Weights of a small GPT-style language model, trained from scratch on English Wikipedia.
Size: 12 layers, width 256, vocabulary 2048.
Each number is 128 + 24 x the weight over its row's rms, rounded and kept within 0 to 255. Layers, rows and columns count from 0. Numbers have three digits each. The size before them is the row's rms in percent of the matrix's.

# layer 9 attention query, 256x256, rms 0.129, rows 0-63, columns 0-63
101:144104139110169115177123134127159132123122112124151116095118090146125147135096129161154162098117141140171122110163121132130140117138081145108155107144154139139110159149155164157147114114106124
097:113114110161123143140129177148141138111133128134140133155162145143160110137111106120094134149129138118103168153185134115139122130157118108096106159107099147084130100129126129127126146112118096
092:129173120107106160138115127102132148163124142102111103161175069115141132125117148122119147174093105146165142151102135124177110177088102120152082123127144108109150110162110118114125131116130108
089:138133110133102140126172136138139110138114079114099104125158112136146097123110134122118142115146134156128143113117143129072149131147103122125197110179107163115139134143150144125156131172118128
092:097133126092103101078115105136103104113115105147104138117142129120132116129114158182094097153104100113107143125141149118145131120178157121110143149151070114148134116097090130167137165135150133
096:129099094094104141133108119127103143097109114140121179134081104135084091150136108102134171124118119084113092113143066118140140120149144159132096148132118098106134106127171108157145136141174151
096:136165131120133131134142100114120078159086092112154113120128164073112103069144161150104149103153108125135124105126097101139129108091164122110146153098148156119117133113153137151152139085105166
095:110108098148159095125146155146109105158095155119091184113127168153135157135100141157158148185163132099134106166118106149118112143163085134126151146114123120124161145076084139185136108166113136
094:105097163142120132135115142108132159139164162125124154152116149100129139131143136128147127124163143119158087137121086140166103112103118132143131141151115111130147112112141160154149085143074116
092:162127129125110092097139117123090158136163117162100121086100102150146119142113144173112162133153146113133134116136123146159144135108130117122126107087136119117126127098110127188143127105081143
096:114148120175110138124119080121141136151147120141132132157119138120107160130069157144169117137104158138141136112125110133153084133114108111123131141092106140148163143124126099073151201121127141
089:125139129092132168137080131115184133147160121145139155126132090072112144167120104122112141094128136093113132090150079055186119113146139111139147153162086156162147130101128132123057096162152109
104:100149153124137113146101162126171115101149138145149192164135116140152125170115122131165140111144188172157107140147163121157108132133149121102099110170128117131124146164151132145111135159101106
098:085129118095143113117116114143152115123096069139118146112114095155128132074134120115137090124134135103128100126145172140171136145083154107136108141117102152137170148145168160158131107155140159
092:102134116089149102159119171156101141163154143114115103108156152061090135150152123142123122168101134104121155167113149138127139117147114138115103110122131160104110120128114082156103121164129134
096:172112128128089108114138136136135145148115127123111125152160109101150144119105186141082102114078111130162114133112107140138087152132117117137123152186085118088111167125134148091142144103160116
093:151118081159096110126104152154102124130096124151143072121166129127093165118122142130130121180122118121128137167139134124169153136127148139089150132144149089128132130188103107145114114070121117
096:172140123147163123103137104121123139122141103109086073155134133138111146140147138116120165111107120112104124127129182123142129113105109130096156176186154124141176099145123105145135157129122120
095:126132107109151100121142124141137115128136118127104109149136151159189142122151123151107077147144117131158126145175144136127103120149125172098143082099144119137089137175166179136061111122115162
090:170144153166085109118071149114110127153148096083141102109102103147137123111123144172159152164120139141117094148151135087111115138154117154193150169111106139110159124140197122147126128110140148
090:117107148103130156127159090117107138144154098164099107134122080119129121059132135127119106164141127146128119155148131100122143105129179106135128064137129104093141140152098157123137123140093128
097:132111132112111138121186105146142148132157158124138081119099172106139153123137141189117137165131108105129130137119144083128160143120115125161142176106118155142134164114117099148149106118094111
098:183147100078144124140111124148132107143167146109077134156162123177143119149143086097128107167166140113161146147143148119106132091132127159136106149118136148136113158122131097112125080114143138
097:147111126161152119167133122121125120168120186133151140142149126152085081139150146128120084099115144140119133097129129114092130085124095153113133124130109140139130135138112116132099122110105130
097:118167102144148110131115181112173113113171117141159133126116123083164089150087147146128118142184154121117085065136166140120133189086123160132164093130130150120128143123153141142095129119145120
098:134120149123114123126091176094168141137151115153146113122091106152107126163090096086118129127124132123134118122148150111184153155106119127120112121145102158126123162142094136095125096119100134
091:153140129125156139150121101110110165094126141129113179095119131107120097112153156135129149114103114097165098115138137148145148121132161171100117157137150153131150171127123070125128094152158140
097:174131075113138085131130133072141125131171206129097121123136168110108138173122126129136112135111124103121142179189111101086141127109117141133146122154152132152138123142132115126130132119165123
094:110116111158119143160118140147118130148171124154121120112133149152103167084156120119106124089153088099135143151114145084140121096101132104138101162156158124141157099127132155143138115135145124
098:136150162134068090195136110129134152152154159137140167117104140139142166133089109121121114155076057162124142113120147159119135099125120119148123112147121115148166067111135121082114107109148129
093:126138108134112082136121141115112141149136128113111106131149115182111118154096120100132125101122171145091135125083115127129130135106153117104135116133128179140119113165154148117181079158126118
092:106153140141107127141123101116080108112144144101109109135117103123111126133132111127123152128139133149152118141160166144118136166083158139166122110136114107143080089134073079145116142113155165
099:136175120146138139151140093162110120134153135111123114136114110125168105106146137143144126100131114153132094161098145170088153108118099126148169143123099157114124135162124090126138107091138159
099:142110126106066123115111159145115085121137129140112168115089081131171118114114124115092135121155139142113169120201121106149058122096108137117132133136154128145131128076106105131175130107170103
093:108130120179114161101117111094102138145178137057113094106161119140153157163135078144148123132132075134142121131129159180108166109100170140122130135133145115063139123193161151098110163122185091
093:120118152117135146141082118137142147160143135111129085141111113123134163152145124132095125106107105105174119143110098140122145123103159147120154131126129132144138112085176139140137112115079084
094:106137143104111116176100169103116134117109123144142130173131118117144111137154110114144192134131124134149103143150121111117153059116151117115085092103113131199110120146142161092183149104105091
091:128162127171144089144140150111099141130147069153123135135107134140086158140126105114111111066105131125156114115101108094123128113114112150117099131137152134107125174143125103122115129138144043
090:159170105118146101133112125168134172139139112135134135122136141124107151139115123197160150104119153110116129070116118091115141121121154155137093109128138170167108141080150078093139117157111122
093:134177130129138141106129132114124123162132111146137132125109136153093140146142140207110166120147122149125120140088127115124126114121128146111076139172090141131092093148072129119152180116119112
092:189112103184123138152143109147131099120107140143174111146101105141135136130136104147112118112167117141073108126172119137112137091145125164132109127134077174119138123103159174088097096130104138
093:120076113069139183128186122106127147135088147111100088141092131129128099125126084124120076149112130133135121123162089164155129137133157160118121165135102190112159139130107128078112146100156105
095:154135109089139130164152109136107106117127122133104125117112162131151128120122136127160128143128120150162111127122159149107117105141118116155126199128083103109160088165145137109137149099086084
091:116090115128139135154110136105144107113130130129102098151133111159105130151135163110149116118148121163139100079170160113158124127158115151080140084099110123132091143147126118113097131125140122
092:121136147143109146139133097112118142151159097154082175109105154126111170117103154162164109136092127125083149119110129169142171138127119140091130158134098165170160132142147113108159100118138119
090:136146111155159091168119145139164130074122118170097126124094124130109099153132117156111115111129104131148109158115100113128118146122147194084095141161103133133162178143096162107134128144116152
100:137125101104151126120106105115116104121169122140121156122105122141151135120145122108149150118141160094136160134106162146146142120131078132144091115123145106134126125122149138108138117107088116
098:135107091151135096118095149090151129175121102174140164146124104111123118158104139134141111120122147160127114123139147128133105097198120114160116080128166134102158114133104125137133146150138102
097:139125128094130139105165119116075134160121112139113093155171120150137112136165128150147108117118132125128100128136073109132149124133121154138132147104142125119101141072088112141131164159154119
103:136137124120142120111088143149103118130140176105081138132096147149113133159111141144077098134134147141138136118163133115161108101128145070156105125117156109136180120142128113117086136147115190
094:137124125109129149149134123111153103117128173125166099133094150150102119110109128179141122102113139093118161128115115135129115145122137137110137129115147150102123067134095196117142106106140145
103:144155124179160164089141142164125117148119156102121128129148074168175140081141130124132147115087140108175122146137107125081140139129101125158134133126163132132161145104132093153178122170132117
093:098158114135115164141140109097121129130117138153109156112167124136128151129142115106138139126116119120115121130180125134157116133121129126191132126150145114105123096150111125146148148134097158
092:118097144139165140128125163146128143114176111136171131155088122162133090144080138126157121136120145130084101168148161117134126117167091122123086132147107129148132127179102142105155112125130117
097:146087060160096066121166163119090098096091132115128118080094137100122137112136136150133082132136140144110129112129128100088140132152145105134119107118097106169138112092138127143107104130111131
092:132137102131166119104120097116195131151104159162144142092139153144153126107151129117049126161111107089128134117122081128064143176167115135141117074109115130130135091130157085122161131126154133
099:168125124096119101095118133081148159096132116106137115164150109090109122091136148140118100118134119142124118103162146173133144131109134159119093188137126162118144106121151136117121139133135171
090:110136165121117125163129103118167127107128105064156162124147096126149142131127140099088128134144124127120147165120140136098119108130115146159132152140158127110112133155089095104121090100085104
094:140165131155127127136093148140087129110129157166114044134133122118146104070131156129132122121118151153147142118143134094121158152125086128133147162101154143151132158137125107125148083138176148
089:151134119145149184161132144120135143129133147107110141114182114150160078122157120135090125120119093132101089135143111151146130146124131114131109180078138145125080145153116133172162162138155132
108:152097110117092150107148115170115134111090099129135083096140158138067105091144156118095081082096136134137134121161092107139140137154090154143125152078136143160141090130118094103162145096110129
097:101141119153180113134094140129124131105132155108098126159108083153119152141089141108130151124112132144138139145140103101147143115128140133141141091151111132110123164120127162132113099179118157
099:164130161103138127150124138082120111107112098154124155138136147162107133129121138137156100149107081120100135130123125131119119149094122117089136108148100141086190127126118152132095137119132111
089:137133113126086159156202102138130148180113118110128091168158160124151142145117160140139167065140161144137147126156116119158136142116132133077133183123140089107141113127118125142115117087145141
# layer 9 attention key, 256x256, rms 0.132, rows 0-63, columns 0-63
090:134132101123169109157129113096174130176078151081150088149122149065122135135110093147113135184105126147126097135135142162147130087130130117144135138125106126075106127130095123162127140144132189
091:103123177136108150116100133148084168113106106116145138148100123120139113114151103138150148075129103119166117156167122135152155123124105146136115098124133127146078120112109107132146120126152133
087:150129124125134133088101121152081177094124128119167122137140149151124113160119116122097127178154104136118124115129110090106157181137145136147120152048105103115156117100133154173153144163181149
089:137117112127127136147151094134182106114112083105108132125119111151149112114133162148131122144117132154093113101113181112101155118111143105121125092147144115195122138138128181143152160142141144
091:117126130162147145126149101120137111151137140137121170141100126122104131123126106169142112105103169116159073147143087108152133121132143095116121128109091128097146158146152166135152151127149137
091:126093093108134111131138146093178118177092120131130150110133129132108086148082122097136116143157100150110145150190134136116103161143095135116143099114116149125164114139120148132131159170126121
090:163147154127121155078090188132100109105145079112129129147124159156110127115131142185143177109125120162066104121102134127086126138129149120166156160166108110160183112111119113116131138124171140
091:168146118126096132123125132117159125102112103181136137112108096139153071151083138131117111174144182114182119121153103183132099130173120088076152108119091133137144116141109146135096109131090142
090:157154135177141105148153121174163141112128141125152096123094163140163126111129105154164104158120097172116119151130161138163185094102149152115138117140138164109145133090144109105079104134099149
092:118114109109143109131110140075153144126107091122093175100162150146104155136125123088114146154121148122168077157093098149137118136070167140132106122115127127137140123157127094150136133136138152
091:169121101107116120118093176110107111137163151120112120142121088153130112111110130106109160134138109124149117147152133140120131116139117153147163129124125166108112118114109132108147132135114086
084:135156108112127104137147138138111146147127153168119149136104137119129110157167092116119125098129089113139157149141111127153150091116135162140146119160128075133182138076094126191092125130101141
096:117162126134107077092148130153116107122161152104164076117149130112128118113144147148098116087121127131144165151100140117105127152137144147091108102123154110147095142141090135103143147115150153
085:156147110133136122107143153123117118092105136165131113118129134115147081124144127130099094128115122121135107151146069106078133121150106087093144132082140114142098164103106143110141171179116145
090:126128118101141144163135126163127116146126125140137139151184129136160110107097113100140135129161147191140165139168115102143118098072142163128090155130131157145114120137147091099139094136116164
093:112171163167119106144088158139107172150106102136174132155091144092120105168123115141120142096140119153155114139127122108131171131115117150144147170140138145141087141138178140151152157145148140
086:101125124144148116109110100159153155095130162119121121115103131135121138112145102131112117165202135137170141126105123086162097183149150102092124120146091127101166127160147149172126150115136163
092:163111114162149133101155105146102111123124127135132130134154147093086132108145141157098085159161115106101101114097125112169112129166125080160129111142092128132130116102154116158102126102130127
093:110124142103070134136120145125192149178130133161092130094173090114132088087060131127103102153153121132148141126131116167116186156141104115133129145125178141086127111151124129126104130142136197
089:135161110196091137102108132125126165140102115117094140120112108121078133118134102130128111107117150080143125154147150110115117114119124100126134144166128149099143137117133134122104146161110105
084:123141146123152148173167134133141159097137136132125118120091152122124110110102132115103119115148109120103141134162155107174149143122153117133119100137132101177137092126084118168159106126130138
090:099129101140092127109071124131155124151138127113131091163085134145131132137157133118147104136101131097105104082153060120152130137117137149164083096117130125122129144180157112125147132130105123
086:149116097117134075179103123153162136154082092121138160155168126133103109178106125156147090123159092105127163128130095141125154136141093117109091105173132125118152120174140114132143105109112118
088:122135108125111110141107108110126125161123141142061112171145154127160120149142121113116087118150125108145131144079179113107148134108151114167136160133130141125118133155111113098111126145134100
092:121133131162171133115119156124144117128141170130149128100092160120149122125097152156126106091112157091139115171124156080119139130089157085109153083172141139125130114115129142135109102096116131
091:117152104122128116136127113128132080138120118123144134151108156108125201101141085096120137149095153150157100120146157112141146121148097133115153126141117122132120157133099130120142117118136131
091:129134151108129098129096117187115128119098103164135159095132149112103120094132142110179128155121130096138115159147129129106107093143127078142116148120129130121145165157145119107105135123174107
092:152139135136097135110120129120150101111184146120080146099142119101134111106120118151149082138133143108132160131143175119091148160093103135144166164128154135122089131136139165099124125134161113
094:101128106153137111115123144126109148136116099140110098128157161149116136143114144153104141082137143139109111124147158080153127120101151083105138103128136128112166106135081124151148110110162123
091:136123153103143148114064145101094154126165137147107127130110097151117196127122122125123133118123125133117138117166113101090161156118171085110163139153163101134160119144112152142139108119119170
085:090084152138133120132112110103091147145153105128124106161126132151159143124156127101161142152092094127160111121106172109105145090134152091154132148150158136140137121095103125148161089112156100
096:145162120088122110138110130072116135114164164101115112141114132106139090115142146129135142111106150131155077103166086122137171159155095135156073166111097158111171124162127102145164163083135115
093:133133139082119142111160096127101094124092148110107151135110157133131165203138122127133126143124103176141115127129122153164153150130121136139145162175114138124163131145124133104099126164167103
091:134158113138121125116141144141138187164086097143142120078147185165138102113097150148111141128150124144177120098112105154127116130088107120154142152095148095096127138135154144119138165101165097
090:139114114168088109144115092123181164114131129141154151083128151066112112160156095140152123133115111149100149095124144102155113146137117140104122120111127167127111109167111127137159141140116151
089:104132098128094109155173133128143114128135121108076122090113104086091144119123155161098139147133107122109181139144172169092127114104144119095137164124119160107147180121153104116103130136135116
091:108135108142182131075112148075104118145119101136119121119166120124121159143142129158129115166123094086146163120158155072117135122144141143138129106122121159112106111151088104162088140096132110
084:106112115096118084107094121135113104132132132139119148145134104112134156096129122145089136164098120146140098115096143108118109141129106134086145163085159136083168110138143133077110121126148095
084:157153119169103130180174157112152147117117097142149149123087138181127116065132131160133154108139157126148112145110154142150117114142133146134128115094118117101117110117148171088114147117144096
090:136170142124115113146128105101098131098137186132114085119131111147129124158139154127096126137132127102149133147114115085119130109125133170170146131139159132125092135129165103167111103119103139
088:116151117099139129191118138088123095111080150131153116106129167114123155115104120132169143140135115095134117076136105148140158145121135133091095112158177123152174094117118098118133133123104126
087:114090103158150152128143140160125079162154154116153109111114123113128132123130128106147108147106112168159154112138157121112177117121137106124159165085126170133129072116100101161127119133149109
089:157113138143137104105143141101101108188107142067125122132083123126125136172125149142126114147125083152130134149129069143089125139108109075141148137127072109150105107125121138165068122166127132
087:096119105166164088136148095099090092135135179150132117157138108096083107142129127126115158138132129080127115148162148099114137172106088149148116148135095153103105134165096115112087111122089149
086:088110137120121100135122116146135094145083170141129110096096126164104156112120132132112134162080158140158159131189113152129136132174145112140154087122170093108102156121158168157130114125131127
087:149096077145141150145142160106107106151073121088078116151078143117111120127157148138096117146143109108121106109161127140143107121161105192156118130121128156106076122132169166125127121124127106
091:095104126106138100105124114147154077111118142168128109124158134128097119126111120129134109124160125112122131125108147143118085111091152166183163104134170129081111103114129116153082149119155152
089:125098147132122102145117168102092112158129112163167124115136116116101151122073150139107148136108152129126145121120125163132139131108094118086143112116130120138118146108100152154134088164116189
088:128112134120125107140119131143095091098157137129107182103096150152139153155143159141139100122146134136132109117159122132197143133163104150177139129113131094123117174143140115100118079116135124
099:156133121148126090094111120128124140162148141185192108114116148137122118119137158106145120099124139106091127123128143092111114123111146164121128133140137093173144114125094177100114167122158126
089:145119176096129122133129103169129145143142127090135111147110121116077080158109139152147122135141117078129153140143105129171098117132131150120114128104114156121135163149133145123126122101106112
094:132118142080127129157101105128127129134130140116141117146155164118120144163155096158154140134152110130096094164126152134158102136149092104136147142158095124120147106143143138102127101098191131
091:110159160142144120119127143156106129126177085174089169104110079123124130098172147166137097082134162090113124134119084112152111134152106079159136134094117161158124111153108125148132165082127126
088:092130073136151069162101070174138093168114103109148115110120154091145097121144165134080134125109169131169156088120123170126130102126110126128084090147110105148125081141118155120149144147123132
089:133079106131147149128131152114151114125110100187131149120139110123153154112156136133138137111149158114139140146115124106132122157098082118111138163128064124091132124103146163133136156169154133
094:126146131088169153095131092147125166108161118139142144100116156118132100134105094100148137141115155133093112140114119151123120130060067098104159137148107142146124106072118144141084122120130139
096:137159135146171076128134076088119121115164110142145159141107129145130192111124071157177110134107091140145153152141131148146157146120139060114098123131136122172113130134117108121148156096137115
092:129140106107161120127089142151113136115111074127143123173126090139110153168134133115103118163113117158087160101099162131143172138075082151145168112147157148110169132091119118168185170108127137
090:122118144114147098116127120092088138114155173161135103152112127132117116121106105113113159074104168126125134132141114072115110143116055132127112104130172120115102132174125138129102121151148114
086:076137104173084154118143130119142132101154150103158169164134116181138151172120091167099144082121098120105153123130100116138131097083161108141142127114083119120076153131095118118147132081150121
096:121093100137174124143124118088133157131093126117097122123119104120103146165116138140124162093135115155104111101146117119139132116126136132148107126134114165115125126147160098106132144101134115
091:125148137135183122122138150173110146134128161105131119122134109117114161143138164087152127126114107127115143100145165147118126139107113153127145125173113121138138142127116141133139099117126093
093:109133137136118148132104143133088101100107150135161137146109131148117120124111121119171091157090156127116122119122157145129124127107148152120160129099143136131140112138118112164116101141175179
091:149097196154090112099148126116167121148140104113165139124110140129140082149116141152123157091150154142118107117153095119125124165124143198146148101178111091104104157137125120108138107140132148
# layer 9 attention value, 256x256, rms 0.147, rows 0-42, columns 0-63
096:111146138165112093155153113161147135117094128125125134091133150134103142108117077103161125142123127108126115151092143127191135122164120113160133132143117132124154085130084140148104046115084119
106:078089130114160113163124128098089139055122112116088152180139133166141116097092148087153097131092090095100127168113135153115132162135148176155163150175133132133115149118135137105136134106128141
097:144099139107122130127142166141119134133120132147106151088102165072121138121155118155114124131132137138122123141147164136136137105125137138137156090152126122053099117114093112120143119115105177
091:132103139121097129113098104146137134077119145147108108153088108117127119139130098147130177119140186138154143181136149155127129128090083143132130131106142154070163122152090173129168128155133168
111:117144093108146148107107102148128136165131132117122119114082149103126163139154126174122100117112146134114143132089139118089138147107123110141131123115132128138107101128121130140098159103098169
109:171124146139128169138123118119102097178121097095097132100119155118140135081092149176156181086146141094161079144145090156111142137080117084149160142134152073158159136131121156100086127105121098
098:132157095105137162142102132127127117157153116057139125118144116103182128156133160115146140171139152151085125131128128145129121130132145085103141117081159125128133155113123106138117144160116120
105:099119124150131123118095142130150092080191132107130108139160114130157144142127127122147137163125135116112123123141119159118112132153090115106129092079153123117110174135142145166081185135189108
095:156096203101136147131153152157126136153133106146128128131169119146118119110143139117139075111163147145128125109175094158118138164131137159110128154149140160092088160111160143099171134100127117
099:166129119151138148145106124122136111113143148158115111130098156131122144122143111123087100098108174119120141140104131146154126114091147106159163125135116127104149145090104097100090095093079159
096:107150070114105157117097127128122170132143148169102130116151148159149148146140116159127112154115130095183109181152113137125185152110117163118136085131102134146134078109121155133124132135144123
101:110146118126133129129155135143148150139124138108117156118119135132100117117145148138097112106166137091077189109115145146176076106141146108121137133157101104086171147146111114098111138103102137
099:080106167121111113158121167154093145102186157067096091176100100129120110121131123164100131111125139107113150124118135096117142147127157110152105113113138115141114124132128093110110113109128163
088:122166104149141103087148120123110100169151130142106088131115102121091119110134126127091120174112103169114147138141102160126161131129141180118126109081179117129095157124132140090160109136126170
097:133147136146133160132110140146134115138096137125130150157120162112129143158104122078107180076093083117115111113109141174146148131150173148095136137122135127177111090100136151143181165110161106
101:126131105118126118118117118079104125110146147104111139133108105091103116134084152095092140127153155137138125166112146159153154164124094143117115085107085137144161115130093082151179108126121075
104:159129147134113158085120124121197137147140112089135119154104133112109144134165132143096100124122110158103147113132128121089111114132138170134132135085116121121170180166100100163130146121124113
099:103135133089107156138123150129134114170114074073114144145133144105095098153089155173143120132090137134148099092147138134166116079136170157147121100097116114127156123145127135139178129124081124
095:191163132134164093124115166142098098106118119133133100155163169117113144110132137104130167120081181119125168120121150148152152114107119110118102129091147159107163149160123099143097193140178111
097:158145125084105129135161111101115101099126099146128127149147149160123094140089117122139134116135092100166120154127130117117132151167102150128099111119153118152085147119115147131121081140149165
108:123112099135142141159135114135131106112118080143164132150117135116137159149104143119123126141086123172107091171124120145121181139141156106163113098157163136130124136135083104165088122150103134
094:118144163115144135139130110160129091116133151098138150174144113139159115087130087109116126122136155121159137135117124124130118122148143111152131127085128139151106143140132143142123159147123139
093:124144123135140087103151167120091147116086123128092112111122156140127117178157126115128102161123124099118111114126101112111157109147128099112112123093118097086115142139149194190086127134119132
100:117137115136132116147135128142111111094138096114111157163135142134135111107116084104135146130117098116097125126108133112096125095116127108141143121148145120099166128112104091113079178124096071
100:168163110115129122097111134108125136127126121119141080147104163145092139141121167135101180141147102105088121169133119145134106154093125137126103164165132090187146138115086146142150114119169082
113:109162144128106113164129134123151107064131121133123160119116125170109099120151144117139120162114131113122092136132115164139136150141111140128163147126140162123159107118095148128180128155095133
104:172138096126130142119127135156110129127149122139132150135168141125118139121147114139176092117171157144121123148167118085122092130135110157102153086126130137126121135142106140101128087096083137
103:102099127111144106120173094101134122129142126123122100116164140176209096106133137159145131154111143103132138131108152129085118126099110103106070126115104149156147119151129124147089138110115100
098:084141135142135149129095095106131094135101157127103168139106127095170128177097142090117169100110148175157129145140173097155107099142116152163149100092136134145147110118144105113110137133152111
095:091144108092157136118118134141157128102107133157116119105135120122139110110111151120149156148136119121138125142118168144116136120104145134131159165102133118152153102132139140098158131152131106
102:121104179157140125095163104125104114111117153122140117112106114150078131114134130185068099127116128128119141148137111164166118104100117142134118121154115160112119113154123079147133134133134150
104:091156116118128118152132146127135141133112135113106153181108134138145095062085116115150111129109129148141132161075142116118117162147129126147104122152130108118142096126138116089125128103154143
096:139138142111124111104075113126113114106099112105133112120143109130130170117113101171101124185120121101124137102125107134127110150112094098108140108104116139180111124154083140157136135123155158
101:132185095140148122088106125115113090075141104151128124129109116130152153083180129130161127156181110087124139100114142161151151125152126159155148160137122145137132121138113149153117123127125126
099:102121174138117118143114155106093137119141098133125089066137121173190120104081109090135088152134165158126121125148117124117105136117153131117149173139103135134111123151096117108143125109130130
107:126153118123142128121098160137133112167109084121122085136107138178150141110116156147132163121148181093133109117142090142150142095068123105107133109123144099127135159140115127150114107133125104
100:145092141122108169154117102138080122182100117146156107131105146104113147157120139144107120116139084170127126149106101131127105130124116083153109110130096121133099128123148112110115135091095145
101:111113123124136134114111162135116177113116128146144137137128100156126120105124081147124098135117134123134166137125155151127116091108117143113108112126146150142132110135131147175129129131141151
098:129142118134138145145138140099115128134121152128120130181121115128059091127113127119153166102178135080168126131150107104194159123127126084083117138128119148108127159135140130133112112114131147
098:139134170127124114114144088115107118184076131114148097134182195149069108165133149098124124127165138116161109157112122138117138127156125132144129160081089111121156093129118183136131126072127113
106:154133118141119128149118158143113115112155144134102142145136157158141103123127095128123126127117120137146120135140105108099094112168104129127113143078117133195138110136176137180169133133120135
103:144072140130150198103133139117099125117140131161107111131126125105132139146124118111147165099107165126101121145125133144127151140100155180134098142149095173096074119102119110153150124159150123
099:085169147104139102095136125146115161120119136123137100120116160101125135126153134099124132097133130148128127154141154110101136126116188145104164191170133181075141144138137123168106178170157113
# layer 9 attention output (transposed), 256x256, rms 0.129, rows 0-42, columns 0-63
086:108120127115134204152155129130122099124121127119125112155113125119118152116139139137087125123153121118101150108138111134113099138100140123125102144126131126104138157115096118099104143103131125
093:106130103143164107117139117153146159128105110143111125150121098098094193079150138141144087146167122122129147116140102126129174106145168145162130140165134153167142115111143147160114121108149109
090:106103133154138127119167089114146173105111148103114131133113130100106124149124154151143144169104150106191099167143105172152118131103129150096052129125122135159166129160096123104134138143134098
086:116161145160130138095134121125129146159120146163115133117108143101123148098081110070125157108081089113115118091118119122128141108153116158107106111128120111166090163134149112165129168124119120
095:093123169127141127140094094128178084125197132147123140186170091105138109143083114099156157124125125112140136109086109100161114106108105129108133109086152139096119106144096103113115138147108131
095:066128130122133104141107122150162177116125146146143139154150128149151144161163124132142118089132128166142106136117131146138138146144108180136128059118105167153134138090142140115082096112111151
092:135173101109095119118106120069138095160113126178150111137132110099099127137088142125139138149121108129172121167090131135124135113129143164154138158122139168093113133118117065147163105095097132
096:117120138107133108113138113132109166135123106118139119099103157208152154120108123141097123134149131107124149110157115123160150139162134139129152142113164182112168119082126151130148139083071157
085:126115123142159104127101134143112183118173097132156125146135145111089130130106130116121104131149114103101132117081127116116087075156119121149157131135112115113121134118088087190135133113196144
094:119145081130102114117085085135108139151135107111086160162165161109141174137187136120137147168134098136179149140154119107128124124142094118080102114153163093128121118122144109157145121124141097
089:158128157138127100111130109132104109093124123148132142134126113107151153130112109150144156110144131091137118102100123112118130159126133063108096124158116151093132140118086161130134158149160098
096:096138122158116127130154137153128124127135174091117102122090121089143147143147086134141122135162145159182103132134124129139125124147131153157109133138146148091111134058134136139088115113142127
092:110110117130135122143120134115141118131092149113084169132146140112196134126137122138093123167157123121096152102118145151126114116161141140178163142170107146108133133123125127145123102102126140
087:125144109084125116124114153150063129122122109156167174087169146170182154153159087119122115134089129117103119157138134121112139156139125109097114142134137119096128125131074117158152179102114114
087:148125105122160111148203097117135153130152123146101120138125114120162151151151073096139166103152161137111116150137130151091100141127103131123121152162087146097145149120151159088137101086159113
094:137130120127118135112111163151121089111108091098164158112148135140146128121129117158123089155162126102116126126099092169128148138127140082131118152141084079111098121130161145171120113135154155
091:125154135150128136098126155119103129136141094134152144124124087116128105145118146102121101183123150081126134117122157108137127138124126115171136150107140104127082134087123120144125095128144129
089:119155146128096065156105170111105154126172112132125183127133103078173135144070111119095146143157115127137127129134135106145129171113107130110084043151124074156126114144136143120085109113158113
088:123116139145153180105144133123123151162137083119197117139117128108150104120142105133139121138084118133116151120127128156130149121135142153084154190115103127145131144117180104138076097168088140
089:128090136134096144138096108115152138147086123193077144161073153126121137149122132089110161107109126116107118111158143105174139112079143110100125113150105116151117136102130123108106099116085119
091:105134135079193140110131125108107091140093136089141183057152147128144134125118083132116170160130131131135133121128121119122166117160129118116134094150100141154143139149141052125125102136080147
086:120105103093150121123126129128173141082175129127098101150116123125144160103104125107089141143162092105122146123129157124149125169122144143099154162136130140122145135157136157157145135091135127
086:091108202169139128126100164110163122124100133144177134147145121117098098144158176116148148071168114105095118159129097122142133118139132122091122086068149117130124128135112120145114141137113146
093:119146134097129145117114132167100129122141125127132088118120167095087148118184143108117124116156102116153107133117119130086096092144086092117152132113113103172150167136142139141127111105087108
090:127129124143116150155148105175113145188129122103144159158152114145132103148119168119136141149091161159134100104137145101116165174115101125156123136135107140106115120135111223150130125146148180
099:105122134114117125118113130151063105096136106150122117138173158093116129093099168155113143119101123160111120110119169076145145125125154119123140108084138147087121161124086114129073129125137104
093:205126152130111136141098131147116130151157129137122106149129110122113103129126183128075146164163114127100155136124143147121123113138132130124148136151146121148110142139097124108127132085129126
094:182116087164123091102162139134133120113105140075115139136091125154109116144142137100093118118148106153123152135116126121106122106095111124127147113135135146135142134135170133102112133162115137
091:116114129143143119162094143131111138135128159130125142133080149092125130138114116145151130085123106180127131142093134112098151150132112117163195161177151111111155122126156129121149140123155139
090:166112122143142146175118125134166089120150139129138122158120109140100165102135125123118121122090140150132143117173099151107120108126152117166106118080135042111144087160134110108135141073099166
093:113138103130102102108165105154103177182109133120136129117141083129149116157115141160152143125170132135164143144107138122110149158134141082112101139161152123125083149154096115157132157134149156
089:132093150116099134173141102149108136168082132150130166102142168161109145131131114153122108151173117086144158105116156160102112115166142133109099127164120138132160144105118133160103142120145150
092:142113117142114121138137112172121140118150117156135106105128097143125151140077171125121144134111127074126146082143161133097156132144149127092124070134126145137120141146138159114148166098105119
093:108080135110093153165096136160103129098098138142153140121133102149125128122134130138147092160150122150148128162137097101121137152145143150135132140137154127108116150118124139154142173126122095
087:121114077104164110165104111159114154139106108084142101156137121152101139126108106140085167103152106133135130171180120131123134102142131168149136128114156094147147154148099116143117126107124113
095:109098159073115114178110105158106104117120156131137150144116149107133102134102125115103100143052140142137128158128103140121133160124118159153109121115138080107126182105101130144104163156117157
092:107142100129114146159145180109146135151112140105113128144120101136141094141063118152180149123153149105163126137124140114142093103108192095126133124095121128161165113159142148139154102118129103
091:167121163177139119134160112148071137160118138121112136108107120115104134132173108161124165141125121127144158134166146137165123136141143117121152113106136132123129112179103059121135152137115150
087:118134098156102107116097132102153089143109144134132163101129170130131123139171088163108157138088108143138135139101151140152088143149150104102124131138099177096125117156159141120136122112148131
088:139105092116135132151156158117148060168129132121155129120088152153135119110107112158114190113156094181128082116140133085124128112135107119128117119157092135147115135135090136117130120148112159
093:132131118092123151138157121111108106131117110112109124158112102099104145168111112049131168089123098103147129146153147059168082179123149116105121116147118133133150135127144129104107145080098127
094:141138105129150139127114143132141127144139081156129181127126159111129112123145162147149112160136111092141110138113103163153079096112174136104170104098089088148173120140164139150144124088139125
089:134123128124148148125143105101146107136163110127062141127093124138095145158142168126113153140187131117144137174124141126144187114180068125160096157136142108146094123155133146131127053123128126